Weights of a small transformer language model.
Size: width 256, 26.9M parameters.
Each number is 200 + 20 x the weight over its row's rms, rounded and kept within 0 to 999. Layers, rows and columns count from 0. The size before them is the row's rms in percent of the matrix's.

# layer 3 attention value, 256x256, rms 0.0882, rows 167-194, columns 128-255
098,209,191,154,183,174,171,192,192,226,197,188,226,200,199,207,202,198,203,170,198,206,187,197,188,217,178,182,215,196,230,231,178,203,192,194,227,210,212,209,202,221,212,197,196,200,183,198,210,199,207,186,188,180,218,165,192,185,203,211,177,206,225,187,189,144,230,203,206,180,231,173,216,217,192,224,192,207,199,239,197,216,190,215,199,195,191,203,226,182,167,171,170,185,220,206,204,207,182,202,245,211,178,161,222,208,196,228,195,211,208,196,211,167,208,208,185,219,193,187,206,218,148,204,207,211,216,204,181
100,218,196,187,210,202,200,177,183,201,216,183,204,221,189,205,192,211,200,218,196,204,223,192,188,195,218,216,204,206,193,192,198,171,198,225,192,189,194,202,222,194,201,230,241,208,199,186,210,218,183,153,148,184,219,221,217,183,206,177,201,210,129,192,188,215,188,190,191,205,252,206,162,218,195,238,206,197,238,187,181,214,184,202,172,198,212,185,157,200,182,159,200,184,204,175,185,174,213,202,180,158,202,233,166,210,197,168,171,182,220,156,194,209,172,167,207,223,187,195,225,213,227,210,197,208,210,213,222
104,178,175,194,196,207,235,203,164,189,240,209,180,211,239,209,207,213,243,217,211,245,181,167,232,199,192,194,219,166,159,236,173,207,188,173,227,171,204,201,213,210,208,204,224,213,182,183,177,185,209,178,223,207,194,206,214,175,202,210,191,202,166,211,190,171,227,216,179,200,205,190,182,187,180,186,202,218,188,195,189,194,210,208,212,215,208,196,194,201,182,207,210,221,201,216,203,200,203,224,230,204,220,199,185,171,216,213,183,200,232,209,212,193,190,204,229,175,155,179,186,193,221,206,232,172,223,214,189
110,209,214,219,178,172,202,198,190,220,205,159,221,180,194,194,208,193,173,211,221,187,175,217,207,206,186,178,196,162,173,202,198,197,196,214,201,206,195,201,171,189,177,210,179,211,240,217,206,185,200,196,162,184,243,203,198,195,168,171,179,218,191,197,182,220,202,197,260,212,197,207,194,180,188,177,191,202,248,196,212,221,205,210,185,172,198,168,199,196,264,200,219,201,181,150,212,198,219,179,206,182,182,203,159,202,211,195,190,187,188,194,194,228,174,177,195,226,205,202,169,190,202,211,165,212,214,188,213
107,207,206,185,188,192,186,229,219,237,232,192,223,189,235,168,169,207,192,210,183,178,197,196,205,184,186,185,169,178,188,181,207,201,188,237,217,221,186,229,182,151,189,201,214,222,198,169,253,212,193,215,209,241,207,221,203,221,184,223,199,236,214,183,220,171,221,205,227,203,225,189,200,229,189,185,164,240,225,216,210,165,220,204,201,156,240,183,213,161,217,207,168,214,194,202,201,224,186,208,178,195,190,209,216,213,151,226,214,205,229,207,245,235,221,206,186,162,193,204,212,185,196,217,190,215,193,227,198
093,197,117,199,200,233,229,201,215,199,206,191,241,203,229,216,203,224,208,249,212,194,221,178,204,168,198,189,189,225,216,217,235,218,211,225,150,184,206,155,205,182,201,198,220,219,196,217,210,202,210,209,209,223,186,211,202,213,198,192,172,207,199,163,179,167,189,176,197,220,187,234,160,171,209,183,201,223,169,229,179,208,185,202,200,236,204,193,207,211,199,218,181,230,208,241,219,212,186,183,212,201,196,225,185,220,218,191,221,204,217,198,219,158,213,211,201,199,220,209,216,194,206,205,226,191,205,226,207
099,220,221,204,214,196,211,184,227,202,247,196,222,134,213,190,210,209,185,228,185,182,179,163,210,180,166,221,209,213,179,204,205,199,208,198,202,196,202,199,201,177,191,177,201,199,205,185,228,186,186,171,186,193,182,174,182,194,211,212,198,205,200,173,228,199,224,187,184,188,172,207,171,167,186,213,190,188,182,203,200,215,182,176,201,210,205,216,187,230,227,214,182,193,174,207,198,212,170,210,180,175,203,187,226,162,241,197,169,222,228,207,229,162,219,207,214,193,213,217,215,190,172,214,174,200,192,183,195
103,193,176,222,192,189,212,197,227,166,218,202,150,208,187,196,198,197,193,226,221,218,205,215,221,212,192,238,211,186,209,183,207,194,215,225,184,195,228,200,236,202,217,196,220,229,185,207,224,206,212,209,200,206,251,206,179,221,229,225,233,196,200,202,222,213,197,178,191,186,212,197,199,217,192,206,212,204,239,202,208,218,203,173,193,200,205,198,208,200,204,179,218,173,235,219,168,183,220,178,179,234,214,214,231,199,198,208,172,219,158,215,202,210,186,185,210,189,182,156,169,220,181,197,232,232,181,178,205
106,172,240,221,202,176,209,207,169,175,202,224,214,231,206,228,203,180,212,204,215,184,215,180,226,187,170,200,159,214,231,199,164,208,228,180,199,200,190,169,180,166,182,194,198,212,183,196,183,209,193,177,200,189,216,223,178,174,219,189,155,207,182,185,203,175,196,165,209,198,189,186,219,200,191,192,201,202,238,202,216,181,183,222,200,182,220,211,216,186,187,194,211,211,191,211,205,224,234,190,196,196,180,194,232,196,207,214,220,164,176,186,209,228,234,202,221,179,187,172,206,211,180,168,178,192,201,209,221
109,210,119,193,162,190,190,222,189,177,223,165,222,210,216,198,197,198,199,226,179,193,191,169,150,185,200,228,198,195,230,170,171,177,199,207,189,206,212,199,196,222,231,179,184,198,215,247,226,225,183,197,199,216,207,179,223,191,177,222,201,180,256,220,211,193,217,163,198,185,202,192,183,160,168,192,185,187,179,213,209,240,209,189,236,184,190,179,187,212,183,193,200,212,206,187,221,196,216,211,177,189,191,204,190,220,159,208,224,194,157,186,197,226,180,184,239,196,213,198,181,207,189,203,196,228,187,205,172
102,208,176,214,196,234,174,218,222,174,201,183,208,225,182,175,220,168,205,220,212,207,195,253,193,229,193,165,210,198,186,208,199,211,214,169,207,227,219,195,232,175,186,220,192,220,209,227,212,184,220,205,245,199,237,190,196,213,210,231,205,183,200,208,219,186,180,201,179,180,176,216,202,200,216,176,199,194,181,172,171,179,211,164,209,181,145,231,176,201,165,172,213,189,199,188,208,207,182,195,211,182,229,165,185,180,219,220,185,203,183,184,174,200,209,204,172,205,168,222,180,212,192,238,176,186,188,199,220
092,209,199,198,199,201,195,192,193,174,177,190,185,241,229,164,210,232,184,185,215,193,213,172,205,200,211,172,223,190,192,194,198,192,201,189,186,221,204,205,224,208,180,162,206,199,180,214,182,232,192,203,200,196,219,194,156,238,190,229,188,218,152,216,196,171,218,211,184,206,214,200,170,243,220,209,202,189,213,164,198,180,201,200,196,224,198,224,192,200,213,177,174,194,191,208,218,204,194,227,235,146,172,197,196,245,209,224,176,202,190,158,189,203,187,227,157,200,215,221,188,186,227,194,189,174,235,213,200
105,239,205,210,209,176,209,192,184,204,177,225,158,206,201,188,222,220,240,195,204,202,210,209,179,194,214,204,230,229,197,234,198,206,216,176,210,198,228,212,213,210,196,189,198,207,205,182,174,219,225,209,195,209,208,235,161,205,215,237,201,217,161,187,207,242,203,205,200,236,184,198,221,214,210,225,194,184,197,206,229,211,225,188,187,228,212,181,207,197,229,181,212,232,205,205,183,150,185,171,230,183,193,202,208,183,198,187,169,241,182,198,182,183,168,217,225,195,197,231,211,180,245,202,201,198,206,208,210
105,206,226,147,193,196,217,225,188,199,200,211,188,210,229,202,225,191,175,207,177,188,202,183,199,163,224,211,220,210,183,225,197,152,235,168,232,220,179,246,205,166,179,197,211,190,185,183,189,191,192,202,198,212,187,209,178,167,213,209,189,165,196,203,190,235,228,208,189,177,180,197,155,171,209,165,174,198,214,201,202,162,225,199,222,180,238,218,215,182,190,228,178,252,202,185,204,223,224,228,169,203,236,195,212,207,190,209,237,187,222,180,222,236,192,203,197,213,220,218,218,206,188,189,223,207,207,218,178
098,225,218,185,166,221,217,203,177,209,192,213,214,222,172,216,193,237,208,229,190,211,192,208,181,195,172,194,198,241,214,171,217,200,171,220,196,227,190,206,198,202,217,193,176,193,172,187,181,196,224,184,230,197,201,209,180,183,235,180,217,214,231,198,190,166,208,228,225,231,236,153,217,209,186,207,227,182,167,167,189,231,179,197,211,194,205,177,209,207,234,222,190,194,200,189,198,208,189,217,202,170,217,210,219,237,201,194,180,241,207,215,179,203,227,216,196,215,180,204,204,196,163,205,176,225,184,176,217
105,176,181,176,164,217,225,210,198,209,193,191,206,236,215,181,176,201,208,238,201,224,180,223,232,215,208,210,228,213,199,197,197,181,227,228,200,210,178,202,173,183,227,215,175,167,223,224,180,216,234,206,176,191,201,191,168,184,214,230,172,202,202,189,226,206,185,209,215,206,212,204,201,169,194,182,193,184,179,172,198,190,170,210,188,142,212,213,207,226,212,174,176,206,213,163,212,178,200,196,186,214,225,202,191,218,219,233,238,178,198,201,181,190,207,206,193,220,175,225,217,228,197,195,161,193,204,200,178
108,207,226,215,190,204,196,199,207,186,219,195,187,202,154,191,233,177,208,201,172,185,214,176,199,218,214,169,212,176,172,216,146,195,171,176,174,208,193,189,192,173,181,188,203,202,164,211,217,189,175,211,180,209,215,208,217,206,177,187,201,188,195,187,219,205,199,229,208,182,174,159,186,208,229,230,180,217,191,163,188,197,222,182,206,196,189,193,173,172,230,192,219,213,206,183,249,198,200,203,207,176,209,217,203,162,205,194,217,207,190,176,186,244,204,195,210,187,211,240,191,200,230,203,169,197,169,214,202
107,211,186,240,206,224,190,223,187,192,224,176,252,192,206,206,204,180,210,197,180,194,210,242,197,158,221,175,176,208,202,223,224,157,219,181,173,203,201,190,178,181,220,201,204,190,168,188,200,203,204,194,189,226,214,229,220,189,196,174,197,213,210,208,211,207,187,212,174,165,193,198,190,197,196,188,210,216,167,218,194,179,237,212,239,249,175,235,201,200,206,219,198,185,203,166,172,197,183,208,203,144,194,218,204,196,198,216,206,188,238,204,190,212,181,233,196,209,185,204,218,214,223,190,232,173,202,223,235
115,183,217,225,175,157,199,186,230,150,175,232,190,177,196,233,226,211,167,215,195,214,188,179,207,197,211,214,191,187,182,216,203,182,229,186,221,229,189,204,180,192,191,182,197,161,172,202,213,204,184,197,239,200,183,201,193,189,230,207,168,189,178,185,199,185,213,254,184,192,204,208,176,187,172,209,219,216,207,183,192,208,195,225,171,228,198,226,206,218,247,207,187,187,199,193,214,179,197,212,196,189,214,155,137,195,237,203,219,216,214,210,221,171,197,249,188,221,189,189,196,208,213,195,179,224,183,191,201
089,198,194,216,191,167,204,186,208,191,193,181,177,180,204,201,167,217,177,261,220,218,184,189,186,237,201,218,223,222,215,214,217,203,163,188,217,223,182,192,217,214,181,198,193,197,205,238,186,208,224,227,219,208,188,210,201,213,208,208,194,202,198,217,231,168,187,198,168,174,196,196,204,195,193,253,206,225,220,235,175,218,190,137,187,204,188,224,190,226,165,238,215,254,205,166,198,186,188,146,183,192,209,179,204,234,211,209,166,197,190,189,205,200,191,205,230,202,192,155,194,197,205,183,177,142,198,184,213
104,195,207,178,174,231,185,239,201,181,217,214,190,218,225,224,206,187,207,213,193,179,190,159,229,156,201,197,183,218,214,204,187,225,181,205,190,209,202,173,193,191,233,194,184,220,192,199,210,210,192,201,193,211,192,219,208,188,166,185,182,200,232,193,180,237,197,184,176,158,209,177,204,209,244,195,239,175,188,200,176,190,180,218,193,238,210,195,198,196,201,182,187,226,186,232,224,210,199,208,203,196,220,218,231,211,191,168,176,184,192,188,194,203,213,203,193,218,222,212,237,193,230,240,249,199,235,186,198
103,196,194,241,196,205,218,235,214,206,217,172,231,208,214,188,185,205,203,210,242,199,155,205,215,173,218,208,223,233,169,190,210,211,201,206,188,212,200,167,193,216,225,171,196,159,225,231,211,169,206,238,154,216,192,213,189,199,197,222,178,200,170,156,199,216,183,176,203,184,213,197,191,220,242,217,216,237,186,221,207,198,207,206,212,198,203,228,213,205,213,191,210,200,202,207,225,196,185,203,193,203,197,200,184,204,174,166,195,189,200,164,211,225,208,151,200,180,202,214,208,193,203,187,173,222,185,224,199
101,231,172,191,220,194,211,228,201,200,236,210,195,215,199,196,200,202,211,225,208,209,201,178,193,195,202,205,191,195,209,234,216,173,233,193,164,172,206,239,234,210,227,224,234,218,197,207,213,179,187,221,184,185,173,232,175,195,183,167,201,213,219,188,168,213,224,214,205,243,220,185,243,211,212,193,188,193,195,214,245,236,176,187,216,162,234,186,200,209,225,227,220,215,180,223,214,201,207,230,263,192,194,196,176,196,197,159,218,209,202,199,203,212,191,214,185,232,228,209,201,180,207,224,239,194,196,217,167
098,203,199,171,200,198,152,194,186,208,186,192,187,246,171,218,176,199,197,204,208,213,228,176,191,198,196,213,181,200,206,191,212,183,226,247,202,242,199,203,224,198,205,189,185,250,234,225,194,208,178,199,216,201,226,217,198,162,199,205,187,171,201,214,202,235,157,180,166,193,192,160,180,226,207,183,210,225,199,206,187,198,215,203,213,179,203,230,224,176,193,207,221,167,223,188,185,216,171,209,194,210,196,231,194,218,194,212,205,197,209,185,231,174,245,235,236,153,178,240,195,180,183,175,217,171,213,177,181
106,212,182,214,200,220,195,190,186,212,208,194,200,221,191,205,154,255,192,195,209,228,230,183,191,230,204,200,203,189,170,204,170,196,183,171,207,225,206,234,215,224,178,186,245,198,196,177,223,212,212,192,172,207,200,172,217,241,242,169,228,178,207,204,174,190,229,201,194,149,171,224,200,189,239,215,222,216,187,183,186,177,196,203,235,180,209,205,217,183,196,228,225,187,161,181,194,183,182,182,202,167,239,184,194,194,165,183,202,216,209,189,225,199,221,188,198,187,208,189,206,233,193,197,236,218,249,176,178
101,207,207,246,211,177,215,179,213,226,168,197,205,178,165,204,236,209,210,198,195,205,212,191,192,233,183,226,196,207,199,185,208,164,204,181,217,200,178,209,198,186,196,190,218,217,226,216,234,193,241,200,186,221,201,240,225,162,231,158,199,223,193,235,187,185,195,219,218,215,209,190,238,201,172,212,212,222,220,212,202,178,168,175,192,174,212,184,211,211,213,210,190,215,162,170,176,199,197,199,215,221,209,212,222,215,214,200,209,167,216,189,210,214,185,210,178,185,194,201,187,226,216,216,238,179,187,199,202
105,213,193,189,188,210,219,196,188,243,162,173,243,181,186,215,187,192,238,217,180,188,176,207,194,208,214,194,160,215,207,191,200,236,213,179,185,197,180,218,187,206,180,190,194,209,212,203,185,199,202,220,209,200,223,189,208,198,186,197,224,180,204,186,183,217,190,181,218,206,211,167,205,185,175,245,227,206,226,189,128,184,203,211,202,200,193,165,186,240,183,217,178,186,191,199,183,205,196,226,180,172,141,209,209,191,179,214,211,178,197,196,180,172,185,218,228,209,185,188,174,242,195,193,192,209,193,197,210
105,206,189,191,191,187,167,192,177,229,197,212,199,240,186,213,206,187,182,204,216,194,237,201,213,189,185,206,218,216,206,220,195,232,196,176,180,201,211,177,192,180,200,233,189,208,216,238,193,170,206,203,213,184,195,196,216,204,219,161,202,223,181,160,231,157,183,207,210,171,212,190,184,208,179,209,201,230,211,222,205,248,230,200,208,231,198,210,205,227,189,192,179,210,184,219,227,206,214,211,237,202,201,201,192,223,213,177,176,204,229,217,209,210,239,187,179,186,220,192,249,229,179,193,197,168,171,195,193
# layer 3 attention output (transposed), 256x256, rms 0.106, rows 167-193, columns 128-255
097,191,209,167,270,183,207,199,248,154,202,220,201,224,190,188,198,169,207,185,179,236,180,178,215,216,208,217,232,183,198,190,232,194,189,212,201,208,200,232,241,222,201,216,170,211,210,208,184,189,237,202,162,205,197,218,216,219,220,200,219,228,201,205,184,215,188,188,206,225,204,204,204,212,216,196,169,200,232,225,213,176,197,204,209,197,196,235,189,220,198,189,218,173,206,211,196,183,202,200,175,186,188,226,193,183,194,204,173,166,174,171,199,184,185,193,195,200,172,210,197,198,203,200,219,196,202,202,222
099,153,193,192,183,198,205,196,183,187,204,240,170,191,224,199,201,206,174,188,207,182,164,207,202,188,187,217,210,212,222,208,217,215,188,198,182,210,193,209,174,196,208,171,231,176,201,230,226,199,244,236,224,221,199,215,187,196,195,194,185,191,213,221,228,197,180,210,195,204,156,161,179,187,183,178,191,134,201,193,178,203,190,195,193,198,155,206,172,175,238,223,163,226,205,218,199,201,203,258,205,168,233,179,217,187,210,186,187,209,219,185,210,161,218,191,193,206,208,187,212,190,208,187,206,214,212,240,168
102,203,185,222,218,214,203,182,219,215,226,182,191,242,168,203,163,196,181,188,183,186,222,182,181,232,185,195,233,188,212,203,214,230,230,171,195,222,208,200,206,198,203,233,184,208,170,249,223,224,179,215,184,183,191,175,204,191,205,187,191,209,230,187,181,197,205,196,208,201,202,193,184,164,208,240,163,196,198,189,220,195,227,196,213,188,213,217,190,189,222,201,203,234,218,210,220,202,172,205,176,222,173,172,198,193,159,219,209,235,209,193,207,211,206,197,189,188,175,221,190,202,243,230,200,208,175,239,208
114,202,218,210,212,213,238,190,194,207,209,192,153,183,199,186,181,239,211,217,217,170,227,182,198,215,216,220,218,180,210,203,237,215,228,196,185,213,196,175,216,205,236,188,227,162,177,196,213,202,225,191,216,158,172,189,190,200,230,197,227,219,206,165,188,172,193,164,162,169,225,200,188,230,201,231,212,159,171,197,164,170,186,171,217,182,199,201,229,190,158,206,205,179,224,224,202,204,237,207,223,189,193,187,212,220,195,188,197,201,224,189,204,197,214,219,191,178,200,218,232,220,214,157,266,176,134,211,216
109,190,202,173,221,230,184,207,166,235,175,202,192,189,172,209,240,185,200,201,161,204,186,222,174,189,172,190,188,256,183,207,184,194,208,207,179,179,190,179,190,230,220,187,182,168,183,167,201,187,214,200,190,193,192,158,199,203,213,181,184,174,185,178,198,212,188,212,145,186,186,219,214,183,238,188,168,193,165,193,215,193,198,205,205,214,191,193,189,193,184,219,208,234,224,200,204,201,185,185,234,230,183,191,167,211,215,176,191,193,187,227,198,209,212,210,205,206,223,146,178,211,175,215,181,196,204,200,207
092,219,207,194,232,221,178,187,193,181,198,207,160,171,188,198,210,192,186,199,163,200,229,214,167,183,234,179,197,185,185,182,176,215,201,169,228,217,182,221,248,200,232,189,162,197,174,199,219,198,225,211,184,208,207,177,185,197,154,206,215,186,169,239,241,193,207,220,208,187,200,172,200,194,163,186,178,215,206,235,181,206,183,205,180,198,190,205,204,174,209,172,157,222,206,171,165,183,167,170,209,190,198,222,238,197,186,214,186,227,157,218,168,166,182,219,188,178,206,195,203,185,236,215,232,209,195,165,208
098,155,202,216,213,211,196,201,179,194,189,206,211,213,206,197,224,189,180,230,194,200,215,204,200,178,203,181,196,212,223,188,165,221,195,189,191,218,165,182,189,200,219,196,220,218,184,211,210,219,214,220,213,218,219,220,221,172,177,193,206,219,193,198,199,187,192,200,194,184,245,201,204,204,209,210,195,218,166,217,195,199,164,218,155,177,207,189,219,177,208,205,207,186,205,203,201,179,185,174,196,205,200,225,210,246,203,218,208,203,206,136,187,225,223,222,214,223,227,152,207,203,227,175,197,179,211,193,192
102,202,170,216,222,187,183,209,186,186,219,195,239,188,243,215,203,182,213,182,184,203,193,224,209,198,198,229,162,176,217,192,208,217,190,214,220,232,201,207,192,216,220,194,223,162,215,219,221,175,196,186,200,223,212,216,183,185,198,213,181,198,201,187,196,154,196,205,241,195,172,206,195,221,184,153,184,178,218,202,185,196,178,176,213,209,185,207,182,166,178,186,252,202,182,172,245,232,194,243,188,175,233,213,184,207,202,175,230,195,189,195,178,209,213,176,202,235,205,200,199,179,210,191,196,233,217,251,183
104,204,191,222,173,215,175,212,198,181,247,223,173,215,218,194,169,217,209,195,201,189,188,225,223,197,219,187,210,219,175,169,210,198,187,183,200,165,212,247,233,191,186,172,200,199,181,195,182,191,178,218,188,234,187,229,269,197,191,171,206,201,199,238,178,184,201,192,199,228,175,212,190,197,201,195,183,173,214,186,180,218,186,198,209,205,193,221,207,211,215,217,196,212,179,178,188,183,205,192,190,219,226,222,165,193,201,196,176,202,245,208,218,187,193,228,186,212,226,204,242,168,192,202,200,228,201,191,206
108,190,205,211,225,206,228,225,222,243,217,216,204,209,211,192,199,225,187,143,205,217,192,149,196,189,188,186,194,233,156,213,214,212,223,173,237,181,176,182,217,165,182,203,201,193,204,208,188,221,171,186,182,230,230,185,168,186,188,228,192,219,182,236,224,239,193,212,200,219,184,223,187,189,192,200,208,218,220,190,168,200,154,223,197,187,192,200,168,175,218,190,220,164,186,179,196,191,183,203,192,198,211,212,187,172,186,179,202,205,196,226,172,204,204,230,169,154,204,208,210,187,185,185,193,208,210,183,210
100,221,201,189,229,184,196,187,203,216,188,190,207,186,210,208,176,164,196,191,215,185,210,224,215,198,200,232,150,197,198,202,197,187,195,204,183,176,194,196,198,193,197,186,219,191,235,180,194,213,154,216,179,220,176,162,144,200,177,173,216,216,204,221,202,213,211,205,216,232,205,217,180,201,211,213,204,183,176,194,226,205,219,199,210,199,219,156,232,204,207,186,196,188,206,199,186,187,221,169,192,193,150,206,192,244,208,185,234,218,201,228,192,208,219,189,232,173,201,221,184,196,224,173,225,191,204,224,215
092,180,219,209,189,173,196,167,196,182,199,202,177,174,194,248,213,197,200,183,218,198,192,218,201,220,177,189,228,193,201,228,232,195,196,204,211,178,191,232,211,190,198,214,202,199,177,193,195,224,212,228,258,200,197,221,198,152,225,176,206,183,234,178,205,212,177,151,225,202,171,179,212,153,168,200,177,198,203,233,189,231,228,235,198,237,188,194,186,197,204,177,172,233,219,214,210,179,202,202,237,201,247,178,205,179,203,190,194,219,215,229,204,205,187,189,188,202,226,211,235,163,199,192,194,205,181,199,217
104,206,193,229,163,210,202,189,172,179,186,196,173,182,226,234,180,165,198,208,207,212,247,209,209,203,172,226,221,198,194,194,204,213,169,170,202,188,171,185,214,218,183,237,210,183,223,216,194,183,212,191,235,209,205,209,170,178,250,171,194,157,235,183,191,186,206,209,192,223,176,167,175,194,186,184,219,185,215,237,176,195,210,215,200,217,194,188,219,188,197,194,224,190,198,176,202,225,211,221,177,220,211,221,218,167,209,207,217,200,222,183,211,194,220,211,239,198,228,179,177,181,192,212,176,205,157,228,184
107,148,173,213,200,229,198,197,198,192,227,176,250,202,197,207,191,205,205,165,208,200,200,202,206,222,205,217,180,217,184,189,225,234,198,212,185,196,218,212,179,223,247,178,184,222,214,168,179,216,204,181,197,212,162,192,205,196,187,220,184,204,179,204,204,209,186,192,184,180,230,235,204,174,220,226,182,226,198,181,220,191,215,203,182,219,204,213,176,230,213,214,156,217,205,211,195,181,158,174,180,208,207,210,179,206,183,204,200,226,190,215,189,219,205,214,198,189,218,189,195,217,192,212,169,206,200,188,242
099,211,228,180,195,212,201,225,211,192,197,172,164,200,171,207,227,169,175,168,186,213,198,167,183,183,203,196,243,203,192,204,183,214,217,193,176,184,203,190,216,206,160,228,228,215,200,208,191,169,158,206,228,199,208,211,236,241,186,195,220,202,174,213,241,220,207,202,193,197,231,238,213,204,234,216,183,200,211,178,202,165,213,190,185,195,220,212,183,224,167,223,233,228,207,235,194,182,188,195,201,192,209,192,205,226,185,254,196,211,210,179,243,205,167,189,214,196,174,170,205,223,185,217,162,210,229,209,212
109,176,219,234,205,205,183,172,210,203,203,188,213,205,213,209,225,212,217,158,225,206,234,230,165,175,192,198,173,179,176,206,207,178,172,163,232,206,209,200,205,203,198,207,220,202,181,176,235,219,187,236,195,220,205,228,183,190,187,214,208,196,184,210,244,196,178,213,178,239,202,180,202,177,201,229,213,239,214,189,206,196,191,167,183,178,207,225,149,192,170,201,198,206,189,179,237,189,214,188,198,213,202,186,170,205,167,191,170,166,175,197,191,216,219,191,234,182,185,191,215,193,184,183,193,190,215,177,218
104,203,186,186,219,175,222,186,165,192,226,176,209,204,204,216,189,198,177,181,220,187,219,200,213,153,160,213,200,211,195,203,210,178,239,209,174,194,202,197,192,212,181,225,209,202,198,168,188,214,164,187,191,207,168,160,209,200,229,202,192,166,216,202,206,213,247,160,179,185,192,203,194,175,186,219,210,175,135,222,182,186,219,192,208,187,181,251,208,183,225,208,161,235,182,214,170,181,174,190,188,190,176,193,177,228,168,185,206,208,196,207,202,198,206,183,177,180,194,192,240,205,179,181,198,203,221,222,176
110,231,217,176,184,208,237,192,179,189,225,238,196,185,206,196,184,187,183,233,220,201,191,232,196,232,186,253,167,187,198,198,184,191,235,173,215,192,191,222,202,181,191,182,202,218,197,176,216,206,173,161,198,243,175,173,176,201,155,201,240,214,190,206,168,200,197,206,230,214,185,187,170,165,204,196,186,204,201,230,188,231,219,132,191,220,177,194,176,215,213,201,182,238,171,207,198,175,198,167,169,224,189,184,173,227,174,215,218,223,180,240,242,183,192,207,181,216,185,176,221,214,198,192,189,195,233,199,183
109,195,195,189,225,206,209,170,226,214,220,208,212,219,189,202,189,191,232,213,251,177,248,208,194,211,226,204,248,191,206,182,190,205,159,196,210,214,216,164,224,209,207,224,184,210,207,165,233,222,201,211,181,183,205,204,177,211,190,189,182,188,219,203,192,210,196,175,223,204,251,190,202,177,179,221,184,197,202,192,198,183,234,192,210,201,206,190,196,201,187,171,202,221,150,232,222,238,202,204,231,194,221,185,204,237,226,214,203,182,198,179,163,226,183,195,210,248,174,221,206,177,189,211,192,203,202,178,190
091,197,233,222,206,213,183,190,184,216,252,186,204,244,197,223,205,191,169,163,215,205,182,208,218,187,226,184,196,178,210,175,186,195,198,169,214,176,190,201,227,196,227,174,201,229,174,220,209,182,155,203,206,213,180,201,198,215,208,195,184,230,201,200,190,208,199,222,225,215,215,175,206,166,235,155,220,218,202,190,183,201,205,196,200,190,212,199,202,213,225,211,201,163,203,205,243,187,228,210,218,191,216,233,197,222,199,202,250,214,203,229,230,215,192,193,195,174,217,203,232,214,226,197,218,226,233,217,196
101,182,177,190,209,209,173,243,197,198,194,209,173,204,228,194,225,205,188,181,234,204,174,215,183,204,200,213,243,189,173,177,217,197,195,197,152,235,201,204,184,195,197,207,238,204,191,221,204,193,199,206,234,203,204,211,245,211,165,198,228,208,203,211,225,181,211,238,194,185,212,202,157,199,212,172,188,230,211,181,245,198,219,201,188,175,198,233,217,226,213,205,192,214,207,174,230,189,172,213,223,210,177,191,175,163,199,200,179,196,188,219,226,179,167,210,175,179,196,224,184,199,198,163,177,222,234,190,193
108,200,227,214,215,197,194,170,169,208,244,205,195,152,207,199,202,231,183,187,193,221,208,199,199,192,210,214,190,203,214,201,194,225,209,208,215,176,173,181,189,210,172,184,177,227,184,165,157,207,218,201,191,167,217,179,161,216,211,209,223,205,190,201,213,164,224,220,200,180,215,207,196,216,225,198,178,171,239,218,163,202,203,221,202,179,227,173,238,165,199,195,197,213,212,194,220,204,213,213,186,199,185,189,214,181,203,205,215,164,180,202,223,143,199,209,192,215,188,191,224,196,196,201,210,193,190,177,188
105,179,185,188,210,197,210,200,184,197,188,178,190,180,213,214,186,165,198,208,162,226,178,192,205,204,172,204,242,192,199,202,209,220,207,177,192,221,184,206,171,190,200,183,172,154,219,229,173,194,248,229,184,176,199,206,184,222,167,212,187,186,140,167,226,197,198,192,168,167,203,202,229,215,206,194,203,205,200,222,177,191,206,188,204,151,172,227,218,217,198,193,167,185,225,185,168,207,208,166,196,212,189,226,200,197,197,183,177,212,172,210,211,199,195,179,225,201,188,189,213,220,199,222,174,222,156,192,180
100,179,203,176,189,195,187,195,194,209,185,234,178,165,228,206,202,211,153,226,189,197,211,212,211,197,208,222,187,182,242,220,189,205,168,166,206,232,190,218,194,181,216,206,216,181,183,192,198,193,199,184,226,212,157,197,245,239,192,224,228,229,209,236,193,237,197,198,204,194,179,181,199,188,226,189,185,193,200,201,220,175,182,259,205,194,210,245,213,217,187,226,219,228,182,191,201,199,200,204,201,207,189,188,203,165,194,204,166,224,186,223,161,166,175,184,164,184,214,202,261,199,208,228,169,206,230,196,224
104,216,221,206,198,175,176,229,190,218,201,190,200,185,202,211,173,160,177,211,203,185,180,213,180,183,203,231,183,210,231,235,205,187,215,231,222,223,211,199,180,182,218,210,208,192,215,220,149,249,181,188,187,189,167,203,169,200,203,216,168,206,202,190,199,202,191,203,206,198,228,185,213,194,208,204,178,220,194,215,241,212,217,218,219,219,200,175,208,177,218,192,195,224,214,182,249,208,190,212,204,181,160,193,221,184,180,186,179,251,220,222,168,209,231,193,220,172,219,246,204,205,187,201,209,204,188,248,233
103,188,216,175,206,210,186,201,214,195,215,195,195,222,209,208,185,204,218,213,207,220,221,206,179,219,221,204,198,197,202,162,208,210,200,203,205,197,199,202,220,167,201,197,208,170,199,209,177,170,196,191,252,181,206,166,184,241,190,237,201,191,172,184,207,197,199,199,191,201,226,239,190,194,234,170,168,203,207,182,186,178,203,202,233,204,189,231,213,183,220,216,203,174,200,222,213,182,228,204,250,202,236,224,193,220,199,216,184,209,215,189,202,201,213,186,212,253,177,203,201,192,181,213,189,174,212,203,169
106,210,192,221,191,179,202,194,217,175,204,229,167,204,219,182,230,219,224,181,189,182,216,190,205,198,201,171,210,221,208,227,195,184,225,189,257,203,201,196,243,210,225,178,200,213,252,201,223,184,209,160,205,202,202,179,213,210,199,200,238,219,237,212,216,215,188,204,190,190,214,203,171,206,202,219,201,185,201,236,239,175,189,191,204,210,215,188,229,163,216,184,208,190,192,202,197,234,169,173,231,183,196,215,197,187,202,204,231,203,192,222,235,192,223,206,188,174,169,165,227,209,207,195,183,209,188,193,211